Weights of a small GPT-style language model, trained from scratch on English Wikipedia: vocabulary 2048.
Each number is 500 + 25 x the weight over its row's rms, rounded and kept within 0 to 999. Layers, rows and columns count from 0. Numbers have three digits each. The size before them is the row's rms in percent of the matrix's.

# gate: layer 6 MLP gate, 320x128, rms 0.158, rows 179-245, columns 0-63
# up: layer 6 MLP up, 320x128, rms 0.16, rows 179-245, columns 0-63
# down: layer 6 MLP down (transposed), 320x128, rms 0.147, rows 179-244, columns 0-63
gate179 098:490494552519528511514482507473507503461525513541494502518504514536501495490481537481415506500543497510445538489492519535515508550486510502486461519495522511546473523522522483531499508541492483
up179 100:462482463556484511491493464484538502519522491513498513500485494505490431503511500446510469506494500502447475468479511497516463495505453494522506496468500483526445448473495498503559497466534505
down179 102:498512464497525504494500491481516461466559468465515530517521550510492553530505482477475496501502502479499501512530468468553514507510502507512498496499556524516486480514521508508515504507548516
gate180 101:529496538501463484513512477520484524509508514455480479518486510542515481502495500495532492502497504514487503478511490454509538552552481537509482505493496531474500505522475525498545495539469560
up180 096:514521528483492503502524513489471483506492502501514532513505532500477522511482497494567480501488526530527491456525476534519531481533436489508525536551522473493525508502525488510491502508561460
down180 099:475499488515519481531486496494460526509478468522501517453528487504525486493499490513509516518486502473526505467455482485441518450550507491473465512490492435477477494458530453468519510507506531
gate181 101:503438501435528523513517485486515475516507507500493507475503522483475459474484473492544506486490516486498513501487502500491453507521464524494534580502501488502544522522449485514486507471485510
up181 096:516499496483491486470469542464536519512491525510494471487501480471487490509502445525511531537522490530505495506542515469515524498521539486511534558562469528478522516506475503498506483517518431
down181 100:531490500412522492461489512498502477466498514507512487523495505477484453477451492521522505481518510479491495542473475492501496501577504507502499556476536482510526483538505527468486507508501494
gate182 105:499511491475516478493525527513520525501480535465487523528529557510531507481503491557530473465487525550462485516501481491500540541474486488527527493463504576496516539523474494482514510505508492
up182 121:470531490480525533458507518485489487517538458494481513525541474461537505537484490481470489507485467491501442525482483477459500507488498505436494530522460522494473523469514419472516491521498497
down182 117:474488456508497525552490528464521523499491531503505484514473541473518521531455540504514481523484491507514447490512498482522489466508523526511495506504483527466444496510515468533495462480474505
gate183 107:507539528517462538482529482480526496520520476546530483525476508495513522488519518532523506511487515495533513499483463492474491518490529496493478459436504471491500545480486453538471500517538564
up183 104:494516521480508502472514505525470536543539520499506488473500490512489470539467527499515548510489465511468507473487485509465517486502419510483506472508463514473490464520493518532516505469469503
down183 099:528489525484491527531518499485535540459509534507462499537483476479487477519500499473541543449522478510493475544530470510502474500514511496478474482498525506569538519481488506487472490491482533
gate184 090:476502506507471498534494498510519529491473484444503523500480493532495448498515451530508495499508472512469493489506498496542523514515498503478498544453540467529522495493480476495537507473506474
up184 097:481491463484463529474521488502477460484546556477503506500514495523515479470497500499485501473491492525513495466530493505500499508506502486480482500496486534471515499467514516489492539475550488
down184 102:472490487474482468411516513466452540520515485480471530431478481487475457522480492508487519494466473492527471522518480471512493512522531498532546479491513485502500474530500512485519491474487485
gate185 102:494473467506501458510540523479512474499488480530505539474527539479504530493445486512472512545523520516511533529477473491517493527485494507507490486542470547466505500502477505534493516467562520
up185 095:481532501536525456453515481510483477510511502516519492502453514459484544488493526551487542520504488521516486518458470505499532492524498529521449454483503515497499505520504481513511496518506552
down185 092:467552510490501441477516509540478489485517536475518511480485531508517536537454516460511481511480527474494503474463469483543497515488503510514493481492483512521458513499458501514484480469502496
gate186 100:512456450487510565534508489494492543552538501510508508498539510442481500494471466504556507483488485500527527479456509498507452474496476533465510481483532483518479480478520506503504523483498492
up186 099:469479522498489504468539493516488516469494497540562504484504461472466474500527526472543517508498467455503494486458451502516472530528485451505496518482486546533548484517520558518537494474492512
down186 105:419502479463510521510505482497514506540508488507505509523526549493493466478528473452517509505500480500479543516511532520493486511486453501511487494509481522523545487473537506509538509480462469
gate187 093:547520514488553510480488490509493516468470520514502504500541446500476476468520524490522524509531512549456498485537492528507486492560490513503543482493511467490523495461509525501531510492517548
up187 094:478485522513489490499518497489480530516493572487500504508550503497497494513448493501537554502476476456481517506490497525494540485480511496515469457525474509495510505510515496490513495512539509
down187 095:464509521542497451432481482480522540472546530469493515500508501490475521448498508514484506537523505535522514483493501480482495485524499518483509484470540470531451492510514523501498515521501488
gate188 100:498466510476468518485497479534497508482479493487547506496541512475530497505437506483501529493522505526549467483442497521455504465487493522456499489488507503533505561511529526518521509489494465
up188 101:517536520470556495506508505531473538501526513549581514500499513470512483493495524507512516529493477489476502501433489496483520512485477505508490507493503496466481499491488475479527461527527506
down188 099:527506483486504476530504514479528470525499497489506535536499477486511483496525515529468474427469452490444510512524555513476496522485463446451479505515450488500476501503502481482523498507525483
gate189 098:545547497518510487485516494516521478512541496499490468513471538444510509457502452510491493484491470500465518559502492514495513490507491539513500511485479497449502519527515499462521456467508479
up189 100:514539483563493480511502474465539499518488507491463520526502482512493501479473511490500477544495477503498465463474470528517481516488517472532486481504495449503477523466464507538481505499503472
down189 101:543491518482522477514469483517472499515525534490548486518495532514508453513489495492505511511514483541503522480499484488463458484485487506507494516508498502496516493532539520490490488495441528
gate190 107:474504517496491514523524491461501496460481503487459460484480531518505476497490491526506498479472524488511502477552506535482528495489523495494472501470476518517491540517525528521484493518543506
up190 104:500494493511492429531485546460496530507451507508490521484539493504509504513519529514480498448496509507525522512490500507491536507478508477505498530533460538488527480478478524504491511514495530
down190 107:487472508494509525478541462459502501480522497497466552531534473481466494489529511480553529494504522521499516496538525476532527505491473517472457504515517487537560518497512501481538485510494459
gate191 098:577477501527478439516500520521495494495496465508505480510506494476519550490475500456483480502446458483488525461531464491505522503540461467511512501472543496476484454519521482464481473522494511
up191 097:518528477528489530499502501520512522481521493504561529512503515505482490469511457511521463508503515483473480477514514496521533495440530529539501449523504503458519510491481506522519512509504486
down191 090:484515499505534541504514513504497498500538488492492501495468518494473464484488497533494495494483518458466512478455486457559484513526455524541503471490505510542477503535456480514498515496500519
gate192 101:543491519506514481499516517481517475473497472509541511511470500549486489524471499500521518498511513476512520454506479518522485498513429499541541524502544503486522481469499496525543489481451502
up192 100:520551517527488527488514507495571500485525487504439482528456499517513531494527494495477514527493526502486535514448538551494528512493479578480522498500516463522474498489504506533511479475431510
down192 099:523494483502514495529511446541493503498532472534501493489466511448506523467516487518488501511501510497475493482509511457509510526475504479523515479545481545505450459485531496477498509554512526
gate193 102:468533535500492508522515483461476505474532498503506491532483496459490497508461495473539535533473457468509505495474496550449515515533501500476465494420508533508534512497499548479493514502518547
up193 101:484499486492474456485456508485520507470463536482521476504455547472479499499528522513511493532491506530518542495497580495524490524497475480475543479491502489467493525503490526475510509520495495
down193 104:486490500505436431482516514507538511493475488447498477468528483512478488533488548504486520450495470483549491512490519514500518491518510503492563484501470501515472467500514506507502499504498464
gate194 108:476447501519504470456513466544494478482494510488481469519465511459497510496539524520471485464484490506519502520495450505499510511505495479513502515559487501475513519501510496457522500557497462
up194 096:504501457518499525519501479499473431519495498491563474508469559504482503466510517537531488512489497499534490484448519509454540496508479535489477476450452503517502513510496520509468511489505488
down194 097:462455525503509476474547485482526504535530555500485481500526469501504511478547492474508494488456534496491513479484500496504532503488483458517478506531525500497538438519466482485523481470492504
gate195 107:476478462494500489470542531498501513529490516527515496467517525443497504509540528472524472491485554543496524514511472509462521481478474521470527497482453485515534503506508526553498504441515493
up195 103:480492465519433549495510524525482506504491482497492523502504453518492526512525518474488476469505491517502485502513485519525495487520476500530468475475527536498528521437510460493550473432518512
down195 101:556521493508483473534469498459526487490492539480497522530479501481495469491489487485498499536478495504474451489526551525464452529506503516441535495492495496509502471540505521503469498526481439
gate196 096:504514538445478514472440495470502490507538493535436519554530451521478464513447487497509515492466498526535467510534484452491503487481466457463462523488501502481492489501514474498526491504470493
up196 097:508529502513506499488516500519488516518541498505510499465511489474549493494483472469503478481497474526549496459504502511496527477461497495527483526489527547488459499509492502465518515434479481
down196 099:528505494451505502475519484466491510487515501450477528472494497515476513489545488490531503536464546481534498499531477513509488491538474503496511511441523489522503561513511510502535496516514490
gate197 099:511434508487478515432521521510526523539505524457457497490511485441525493482523523466524491512501525515473503466483471501517487472510507499506512466472499464469481511486484514464503475550489481
up197 095:500531487501499506527474542514530481499523459486550496480505488510575512501486501470475475539501529511497460504483501517482495489548529515509518531505539511538437502505535472477499501481543533
down197 091:524537502524537508502546530505482477506440490450527512507533506469490504496480480480520501528468490495505468561483523514472515507541506542511489568508506490506523526486504497515508508487456508
gate198 103:478503503474494448491503464455507480477499474490484543489477544420468509473489462485482543495532517481487508547483486549512486530467456496510457518477507491508500485536514503519493519515536526
up198 110:462462466472530529503514468507469483497511493502511511486477511492463469520471466518435533443527515467542508523474457493490498483494504477502500508514493531444495480509499492531505466452465487
down198 105:471492473451525531459487472528505514490473488449527501536472485499509504534490490499541441517502481485483530462483465525492487513525496498506479516458525507502490517488491500458511547520503478
gate199 091:519512500502484514492469461502513472486502484501518551488494498516505509509470497523497481437506475491499492457495533503511502484528527477465529490566466466517548497514522533513498492494445552
up199 097:471518531467468533491490485500503498522479484501507524491503501511511452478489499492469503467477486484466537530450493505498493465473520546536536457495438534512420504501464529484505486493510492
down199 097:506523507543515513523492516504459520479514518487530447483485468458489547441515548519516479520498513501484487545500471502483518530505495537494511530524546433509502519476475483507520488451511511
gate200 104:473474492499451555529480502488487452514462477500487470477501504460496504457490488492498468519536533530524496529513529489540471518545503491498499519512467503514514518464469482491437481503537519
up200 099:466473521516509451523557491464507520497466513489501530508526451479466487566484482511534556508467496453518498504476492502467503512525539464495505550534475501519521504527523516571487514486492488
down200 096:470482506524516452499446526497481462518516508472518480482517483455463456499511490527471528463452502493472518520493507505482530459506507460497481512514500457553487525478480514514441452467520469
gate201 094:487483476483498541522460524521491500525464483526550503527529511504534477534508548483474484579497477517473476470539473536529472501492466509518531564462526518494496489534533460503517496503522515
up201 096:537512522497538507490444454488532494477492466494508461477527526484513476518485505494516463502463496472555479520523516523475500513511526499532464469471545505483464520543512509493514474559488537
down201 097:495486486471509528533412488516461473497495479545530513483471507488483488532525509516488510530486519502508483435479503522520431466467488512515507455478478501480501485516476440498525519520509489
gate202 108:533477474512496537544493530483471462493508478505506503484467572430496464494481496480502474467508491521516497502531470482511436484508515497543484520493530507544518513458501510487516512513519503
up202 094:466490535475556506533496477482510476523539459521487532506480507467497491505487518490477507498500527502518502538513423527477519492481513486487476470527535493506507472517471490496492492463492485
down202 098:528488459481491538495524549490512465471503507464516501460492505508441501483522526533499536501487477489477497473526505512495469517501501511560534491500508483500522528488548495500475510520479493
gate203 095:493529509534453451508507545497537515492498480465489512548521483512499499533483558485514544528498488541513454522489484540499518465456508485493500500489508472525537497497515492514535503522508500
up203 096:498455526530501508507487458513487518425500525498483486507524503481466515480508531531503508542491486490438467498480502515514544483533469443508460459503524487525482546546502468478506485485469504
down203 094:488492513515493496486498515511510532464503482494481489504538506538511526508489500461495521497512454526531496519458480479463522494498553520474502516463515512507490504523493495538510472501456506
gate204 111:509486519468525513499515526499488520461526528477522469528519555505471540513446531480493524518533531487499481524499483514537483548528496507486493488443469468505473499443472475492504482531498494
up204 104:480486546529475523509524527472505493497520491498541455535477473526496519490515486524501479490453497465485483516453531516461489537488502508513501455489514500485496476536464490481475480507477499
down204 104:511519498505448509505506507533505510518506476514557474541474483482496507504460516478535503496536494485471498541482515526576483522489516529500511539467495501468509467505494491478468492563500495
gate205 094:498483498471506474455484512510483490515468506463543520461496553507507476463498498513505535489494495507516496467508461464546504538524528537496523491535489458492519525480513557496498540526524531
up205 100:471489496501486475497499486490509529483480513491480513473538465474486489543491513527492501493514504483486508514522526485515502450475477487535494486492489548472520496437522535501507484493492505
down205 099:513463451450563480490489475440483476465535481516523535503502508470504467470488472480502531498484543512491497538481495481458525499555506512481470512465559483468498483538507481539501511509504503
gate206 107:498494499509471493521476502486483485493525526472434502510536544527539471516474455512558491481486497487535548508468443487486544512504506455499491487511471529489472517496481503536520508524494503
up206 106:507482519496532433478483516516505566482454468509527508505474483494488528450544520489459493481503495537497502478476495517496489499494496507477490492537494482522465456541524484492497474488478556
down206 100:507470527464483462504493467499506497500465497512531479476474483451471520460501497482506474478528482483514469520483499506506508485478529533532508496526522442490549466469513510511492502527527479
gate207 101:538499521510536479501513514497495488527506457526507498495511510474495541489519452502476485531467486545528510517527508554498503455527590526505494515493502488530493523499453498478478498483506538
up207 100:498517465520525499491494469504513513518487490515530497453517502499492519463482496500506516497524508462487526500539567514496492518459503476479522467516479516480523528508487488537471508524494464
down207 104:525516493542490495510520491550504504538478537503526497527473556480442539477526473510441483521548471541482515501474495477486448462535471517499523494487493504518499474528520498506510538540505494
gate208 107:520490457502518495500547495486484530514503495536482511532547490524487520549546513476522503502456477484514513553515498467548519528480490486519496476493509468455543496497528515495461509505509476
up208 094:462496509502455490459522480497524491493490513493454471473552504491476510524524462474495509513484506522509492494482507483485476525461501503496467519513504479551508484486473449484489483520492478
down208 095:490457495460488484534480502501501483501456475491580504504472510514481494530510508480482494494523509504431525505459503497535548517531519511503504465496462501491508491507519494514475513477504530
gate209 098:484490478515530528502502518557476494507498535499455494540505539474540473457523490522498507484496482515534518514495550490519530516517487464542484515533490510522482474546517483463472503495528551
up209 102:493504454517501487466502535481491529532495531511504558532452502470515512458468519508480524457496500536530495484516481504502566452524460512475477481501508525473535506470456493509498527515485507
down209 100:511485493465492463509492475553508523543475514491465475511494526486563507510479513511507494478505473479487551503507505505549527527518494485516437488466500509463513526489518502472497515527516492
gate210 098:496504531482486495523501516494493516501480511495538453494502503445457464465514474486512497537491460488511507519517456533493533483526527540512478538452478529540528514512469490482557508449500502
up210 095:531494499494510465475478537498481510485478449513504507498526525491458490496540489507475484514504510528543468510479490557509446478531527465518486534513498568461523512486505496463518491474526496
down210 098:547493465468508475466516495471498545500507493492524511491438492474530530505464504476468481469499509504456528473498491485491515507537506500501535510517514498510505509438519468491511469478495544
gate211 095:498493501535509571447509521508500498487515487512499516473494493515408528461544504551498468507502490530488515487496521511520510478478507525467492512505483492551474529480470495518527517527533477
up211 093:530509501529521512568495509544504469499497490525471578551512456490501507524506532483462484466486465489485474481493495527473516505479494512501468474531492476522491467528528536522472506478491516
down211 094:511509492498482507482494513471529486461498495487453507478514525494514464478508491514481520535538536485566461490497505445468515482531525504485512512489538480445505500486496513451498502516453480
gate212 100:473449501440557505490509532518530495498528550534499488527466515513523511525467491469461497468481461480491515506493473477519484479417523493490514470523501485464539507498469478479489504474478497
up212 091:511472516520497531491489491539491485471503473519497476511451488507489484491497505537513480509499529533545573529480514550515504502467497488514524501521530482476485486477484509470508477522534486
down212 095:561453487485469508511529462462509483510544543527496493460531527525518469501519487503508498501523480533495453471478511463527478530500538488500482523539523483511537515517532481473554510482499486
gate213 102:480529473502516475504469483516497554532498487516503471450481483474487483492549461501504467501499501521499499508447497537501486516525517439520520501492503472536510519509490534493521498524492487
up213 103:527517533515518510479528443512474484509533480515519531476473498512503468479514500500541477494476499522500507520529473498472464451482543476525482530509528524497528491490469538453471534513510514
down213 103:494469517515465519526522515499510448532496529455486463483528511517497518475504468456509456449505489479506524467523474510492493493512515462478489513467522475468519455490490524497484499453487474
gate214 095:499515505516509479471496505544456496497508474500440483502464512499521516517499502515555499505503467522484473520499511492485496511498478478496518526492445481497490532519524524522482478469483501
up214 093:495520520470462491545511522492507532492529527489493503514529541528530494504502541497508490500531510443483546490487495508497485529509550461481487494492467500518473527510492479520531540507518522
down214 092:484532513520485524495485516482535514492570505466535518485456515467497479499515499508524514506506488524493482482466517518453435529504505529521489472491492520490450498479532499496518496495523476
gate215 098:498544449535478542522498513484518495550554483509522508461498517503497487495476501491508516467521476510527471487471549481514503515511482449527508488532465497530537447502515487520503466496534474
up215 095:497492447505477484527486471516494485485498516475511488569468472525502516502505495511453480488482495486491472502540528487474503509479505477527537555481474477558517498464471465542510528491482495
down215 099:523462510446475493484547514457526505499525487518482499520476493449473454518510525500505475475489529527479516484512474522507428511503508443469498486514491497463527525492528496435503536522498528
gate216 097:488497530564483483494571535509496522487495509465508537481493447521442534499545535521498514503537488485493505511484502542501482514489457530470500522533531446495520481458497498526483483485520476
up216 093:485493486500520466473528483516509523462506484509545514557504525504476492505494521482475465475461516449475527530487504510520537469505488517497473519519475516489486543455465503458521525510506496
down216 095:483513529498486530522485525484490464501535473458478483503528506501513501468500487490473494477476503551517515472501488449517508516509478513523496480465480466485555512497489488497489457503501542
gate217 101:526460496509467483481516495533477512504548513464509509534558495460539477474535494459523488478519496507494515509493515490473517521490487473514491508455489511471507496510485486547496487488515486
up217 105:544467462498455498507478495484481517506460501533495437486507488529535521502493516512500506484481492523530509487529546521478523501478472480485497472523536504481520479500493470532490429480474484
down217 102:536528532504484548477463545545536497483537469477501521472513500467510496514535507497514476490534541488502509505493517530462501490515500500521510531511458495498533509481510471496463488472494535
gate218 096:504524477474498515511503497478506502567490517469434480513487474479497470503478490516486486520513490482463490510542493475472523545558531480502523493447492505438515526507517498484524507520535507
up218 095:471501477520523510528528505495462502480512529470527448517473493546537482514476485480512512555480502511515501504503480461520441525522517500538531519516520492493533474490508481529492458526495492
down218 102:507532467514490502490503447526507499486501536494485511508511506463499482529489497540522479512443508492501497456467502524518510489525539511498560495502485488477498459490478523487464515525479455
gate219 105:518480526533518494485523496494519535524499483530505486545510485507515516524515533548546532513479521468468527491508535508494517504499516526504504554549488526510497507477506502511498526485518525
up219 103:525477473535496529490493539543489490503455489507472509515523500505498475510486553491494482520535468487520550532548495514524496490465510512531462506509526476473512494481513527494485476506480516
down219 101:525513487520515539494538524510475484515455475516491508484442500513495526531509511504539480498512504561482554528514495471538467507510473498481488516548492497507464444511471471490490443498486484
gate220 102:500495488526523504506466470475524521549475485525441481517472489504491491491525496480493493501461516484514514487534475496501522496499453551526538459516480510484499505479513529484481478552512522
up220 096:521470515474471497500474490464544483478521486519471503513490509500511553524487468447506537492503489450539494533533560516451490503505485529467549522502465506533499486460528505487443558524530515
down220 097:539510527509492531511552504525496475554562504521494492459478482504507514553486499494457523452518523554470546494485513537508566499542532463486498483512493509491511501522496530516505470521528521
gate221 102:502469449491485520461482484454467496502449535488434516507476501474480487535530509500489554513533510526489494496495486487511519506461459468499493493497510491484485496502501515551476514491473491
up221 092:491509497501492517505525478466487509495518508511520513490500521451504490499540518476482494514497492501462501498499498486496485470491482504502483478544447520511535489487513455517491514445485502
down221 094:507504485503503499479482522539504509482519442488434569484510470505514506458494495487502504503509498517521490466511481514492466466520497471489471496497489463521477523485517523448559508512487531
gate222 100:509485490488494551486494540472472539465503499457532484463488523448509539502507532502484496527479499472512507492488466552502527468488516479467494519503495450520483484549517515476483463477524510
up222 102:471476527484499510515528496528531477496510538527497519515510467512513479479487471499508518460513516454464507506516473445545484534477523491574494506480500497477473533454517469532513486489535441
down222 099:509499509494514486541503536468535536495527516516499493501529499501475529506490485483454491485481512506468506522485506504486483532510512460456479489524557501524497492501509497477487492528507536
gate223 105:512455519524523505475526504491461497450508515549516508513496457471475482512502497500485520511476538463448515507481470468471498517502497495493538522430490520524491566507505549536490457498487521
up223 093:497508501435479510462453544500495497446502529484480515496505461462522511496519473502506531496500491542516504482478481456499504529515502483500531570515506495551549515515504496504537482521478513
down223 099:519479466492484536510470525515502461482448472512479502482503486498540550539488471550552468500466487542494536510528552515505534501478470468500517525479498497506502509486489530537528514435512485
gate224 094:479496496520466519492464521541468506508524446508499514481480473478533513529488493556523493518457515449485486450516511481456459484551560507503508529461472479532517543511482508481523484464513548
up224 090:516506503494511547521535506509506502511533510448484497462472508514512495537499524519496512505551521537436499511569532491531508514478491497514495515527532548467513478496538539523527517487512476
down224 092:473529492474492502539532527510503528494500507498546461523497477492522527498514518436532488483490504462497505449452444507471535447483490511491476539473467476516469494513490513486484517501494550
gate225 112:483456531506553509431509502526516514540495503481507547551502458493539513484506516499454520505548463468493542499496501503485506477548503494506536449470518494504517457478484495484497500526506496
up225 102:482514483533499462493457480499497501514467505506514457522498508484538494475512480532457459513532520496500497517492514502548529514529508514525551461453505468482507500510505482494493470480509504
down225 102:530471478510463490522468503524454533531440519533477542530531504487468448522528511518476490491548490473543501472532503497495505535478480535493506473531476452505480519470494491492535561531502502
gate226 110:481509538492490525477502465482511488504519501472490493492524542493481508540492465523517574458465519453480480495484500503508513539479483509514456480522510527521512506505534505507565500443460495
up226 110:490481504475544502499492463488476492508470498499499489553493480506483513559484483543448486538525501464511513506474493490485492487518446468520530537497535491516523464519491483514528473455469497
down226 106:522492509526491457501496455521463523472518483505506527543492519502483513500484504499515493501472541485515495485489492481476477506504491489486495512562455552495504468442519436499503537509541505
gate227 103:482505526536479529500471495484509491522484500487474531504568476512495496522512509477520530502519506474489477490483505533457525466489514486493503507550488487536502498481505534459551473506479479
up227 095:521487503509529541487521467488472494513473483503494522482498479537475532499464474474499480454501509544480469493481493530484488508449441490448522469512484528536506539461509505533490492503487472
down227 097:484531554498490478477497524474514476500482502501514451544480457533464512462488479534517517463525480495444487525500537504482489524527490522547465500511482506469513514521482535533534519491474486
gate228 107:536543480519513456484492500516523524448470530484518470486502530479493495497519477516519509514462526511508507543491477504511515494507479473509538542521537454511500493515480450469504496512561471
up228 107:521494482507524478531494478473483512519523510486508500515497490505430493477470481475496540509505466552450505469502503523507501465490508493514496518517488450518518529487506461487519482476479509
down228 109:502476467488517485457514486482512489525470547485451505430533501468486482474493521467452506479516507503506507509500521504548523474477525461490541505521481486479479505516502496489473493493474496
gate229 096:507537468469497509541487490467526463455501501514500520480504508510470521487495488536527503489494540525475493501484506499522511506514448536467503534529475526460474512496464532494473529520516493
up229 100:504527476509529478498483506514515508506484473486470471504512509537472548490507526527529538456495517487531503492528477478504500539467470506514517493524486484513527468487484530526515538497490479
down229 097:518480555500484526502513490492469475555500532506515547475485521509496491499490512464480480507505482476476529474506511553481494483494493512530526492514466502550522486488519495514494477538505534
gate230 106:520513545500501504493518465484519481531480522494474497462466530494535448511470502506484460540527428461483541520480486492532458503526493500496537499542490495499492513547516494493500489515519530
up230 097:485507466455501462467514516478512546529480535525534503535527508490501506497473493490517440516502474512483493483487518546503518505498567488506500502445486500450526529489523522500482502478510488
down230 099:465531492434507465520515484438513537488536480514493486476489474530481465509483453511467510447522463488540525495519539504516503465478518487488521490462505570514527501470481531507508499558551492
gate231 104:506532525475545500476497477526468472538506471477466448493448472502502483478486513509475422500473528486504519483544483567486526491525507519495479529487508482455502506535489514506488482527520496
up231 103:489479539551525484551497474476505478507529478494489466521506521545523511483498483480509533485512502516521491465473465528522482494565495517517539523485481506535494535476465509514476473482476481
down231 107:530479497489510545523511516500488524475506482490507495491481505514504457458473443486520530523479528467491515469489485474470489531501566468522464497458495479459433500504540495506491513461498477
gate232 092:465538499532511506503516560482511463451463483488474508525493516485525500453574471490503511497486480496505491497528485560474471524500491530475497470509512502517477512470469477491541501509517476
up232 086:479473480477550487510522542526484501504526506529463510502478478479483499498487532546507529476452525538510528483572490489496477543511494518506489490497536518494497472519489518500508462554504533
down232 091:502518485507508513478472490523487493476516510449510502517487503509523467484538470487437507506528467494503540518512486505473426485501502506494503518485464517453516501489472531475486515490486481
gate233 102:478475493492529492501495538481506495509509482515494495501549486507502498509481479508463464516438501470494505530475512481522533541524525483528473503492465551505481547496502472453504504481498560
up233 111:515497490540493497478482504476454490498471504524534480549524488530509470490516492449469478506519465520511498489471531538472542480484515493479511504453504457495470497516482452470471510500530490
down233 109:501439462507526529471507505492474504525515504510507484505507506487518513509491488538500479539548479519502466493498494475516482503476484515457511478465497485481485469469472457558490458551545486
gate234 105:486467516488520551467490471518547539512505486483504447506519502495480539493484494485514484496508503508497475516471459505479445552476530474509460500501577480515494539478513526466532476522486469
up234 102:477520516506521508507495497489508535523494485478473521453530513494527468481475473519538487464489485467487502500511505484504456514532465486488485476534480501505520543480490485468517517504480511
down234 099:511513487518484489492464508507480499483459546509481502460489516449465531472485498544489473497529532512531491469540474478481492472494440540517513458491512489484492472510517523499546479505507475
gate235 105:503489457485498512514506520495506527521518545491519523484514486482502490533509486463481472468494505445451539487480536505511511550520507479520529484492509441458507496475495560500495512544502492
up235 103:477511482462487525481458510491495488462504529486508472511465537482516458482513495554472470500507504497503532472495478497506458498478502487489491503472512473521500524486514545502511481497499470
down235 103:532491493533523475476471478539482494489514453487477490563523480527493525504518508455479504482496513527518470542475526513504479500522496523543525535542474490501466517506493481521478513492494518
gate236 094:515482476542485509508489477468474527506491488533470517472471477507497513531509496522499522492473517490459503496464512491549487496474541459529481546471500472525477521456501519503489527517481534
up236 099:526495519463480487519450478508508495517584515508522489448474523491468489487497499519507470457456466468491523481508434522489473498481457526535501477504510497488486539513487517459482490513490483
down236 097:511498495515527523502558523516441492499487496512520445471490497505528456478455552523503525504530499547509477519459489507520519497493480473532512530521515490558513516501523493509520495524482523
gate237 099:514506568489567522503533525529499481481536526483531497494503524515475505497515518524509533490490490531477482490492508499535502497524498493513519519514478488493526491500528487521489519499479495
up237 102:504472511515523497461562523466536470479480522534492450485500500470536513514554545496425511501532516482483501500514505484517469489490465522479450489503524464511498498532500470495512507509512472
down237 105:485520506496495444526503444489470501519467494468529506504478518491487441504508500483481509480538540478504427512463483521479477486514475530506497512512511533491490510496495509503521489475508528
gate238 107:502506516496541481507513526486496487555486492541466507526475504505540504478528535533529475495492525523533530507491492545538479505514507504489471467501470528548491506458512487540530501534482516
up238 101:484511537508503504489500511479503471517470493470472504570524514536509451511500488491435525564486497497482491519481495493500427469472501470513499461511483484502501508446500479538488503507501477
down238 098:490477522520540509482494509476546518529508478497516525554530478515524492519488503519469438478476521527557517510526467509513519496495474460492484494481519499525488508496520498497507485546513514
gate239 110:532440471528515464549487548460511537528490457510545474502513458505513493499511490501488480478500441497489566484438536479483476517489505511532545511536499466489501507519510495514514499496477509
up239 106:504441516511494524459499502523513491485487503490512545457507450506512511499480527505478487478549490528496479532503496493475537459507515452477540596490534521540497504487524563524486512467532463
down239 106:472496513462521526533513506550537518495516473508475497506549491563507460542484497465515522494516495485485542530525482524469524476475480514522477438500486511471488441516490487489546501520476496
gate240 103:466549517539527540515484521501509497500514490496457529489515527527480546491502493520534532482498491438518513468454463463517522560543490505542540516499518487543522488473531502514509512505464533
up240 099:545486457492499495552491524471479537495472508519461502499505498489510502550513483496498495495537521512479497487515485493496505468502479495523473466517494511494502500505468486564531557503504448
down240 096:497520499492506488530472512497497554485528512520496467530516527464530496508437513506471527503481558547500514488480473463490564499506510507506459484491492517520515489463479502477489487488490493
gate241 104:507475525523497473466485498515496504485503522512524543540476523505520537550483481503528449519469524507483453506461461478499550502511479438546484528463489482453492525496488503461454499472511532
up241 104:480515461532521516538534469539503467506491478537509492538536516561490457491422522487490531468491500500500504532479508542461518455506510472493478519531531474501517519539514506557502542482490505
down241 107:451522513477452482505471496558482569496465517486497491505477509509496506463487544534499484508534507497481487503495505522548477506523516518531530464515500503487462507467549502511493492494507551
gate242 099:498488496479502497484484488507549490486466512499439486499487474501498517539524507533532490460452497488486525505501484518503494523518500477530538519514512487495564504494495499511470499465481437
up242 094:500470523478480497517470493506528496464486469508516516491476521523451516538475500498474471495498445453485520514486512534509481516427551524514475514506511497489443495497436505426482519515523520
down242 094:487460499526492490508497526494462529541499564479486488480503482522504512491501541503465513470509458505529510490470499485519478439529464519499515457487528500487474490498497478454500494491496459
gate243 106:524524484470495494505502484510493559474477469516497469498525486471521495468509519508451499483523465483482511534505516489518495540501513492494544541496498495476510458472485470518495505497465505
up243 107:499505467497499535533502512483474566470457491507480506479515500475459494544497514510495450538517455491506506485508477496513504555486492515501470502517503516531499552463497486502425461462516498
down243 103:475528491513518504511473535467491468497471528513511526470466520505492525544512528492544450506502489468471459475474515543546476449473463539476514492508535501501490464524487491465520499514504514
gate244 098:508494485456482525456492523520486513470491505496513481473517508462534548469525493487524501470469543536461573497483490460492526497549558461492469507480465493518519516495447524495467455466508539
up244 099:522494523481425523513508513538474474499543547481538521476512492511513504503497470510499497541508469531491451487538505510457484518466480512468491505515493516465536473472468526536460494532503484
down244 102:480484526499488509465458478488530538505531517472508509492492513516492509482505525516516480498523501553487567526552494476480484506495485507501488515512462485500507531467444475536524553511485499
gate245 094:535539457528531483497493481492539496501473484442494512507512507485537517481510499444481520491519516453544534501438508482486469488505508510525481548451472456522511501485481457508520513499464485
up245 107:513489524483560504524531512481488501508478476479490501512484480505499485516489556466462469483512462468519486490499495517503463515538463495496497514510516479492465501573511473457518478508495481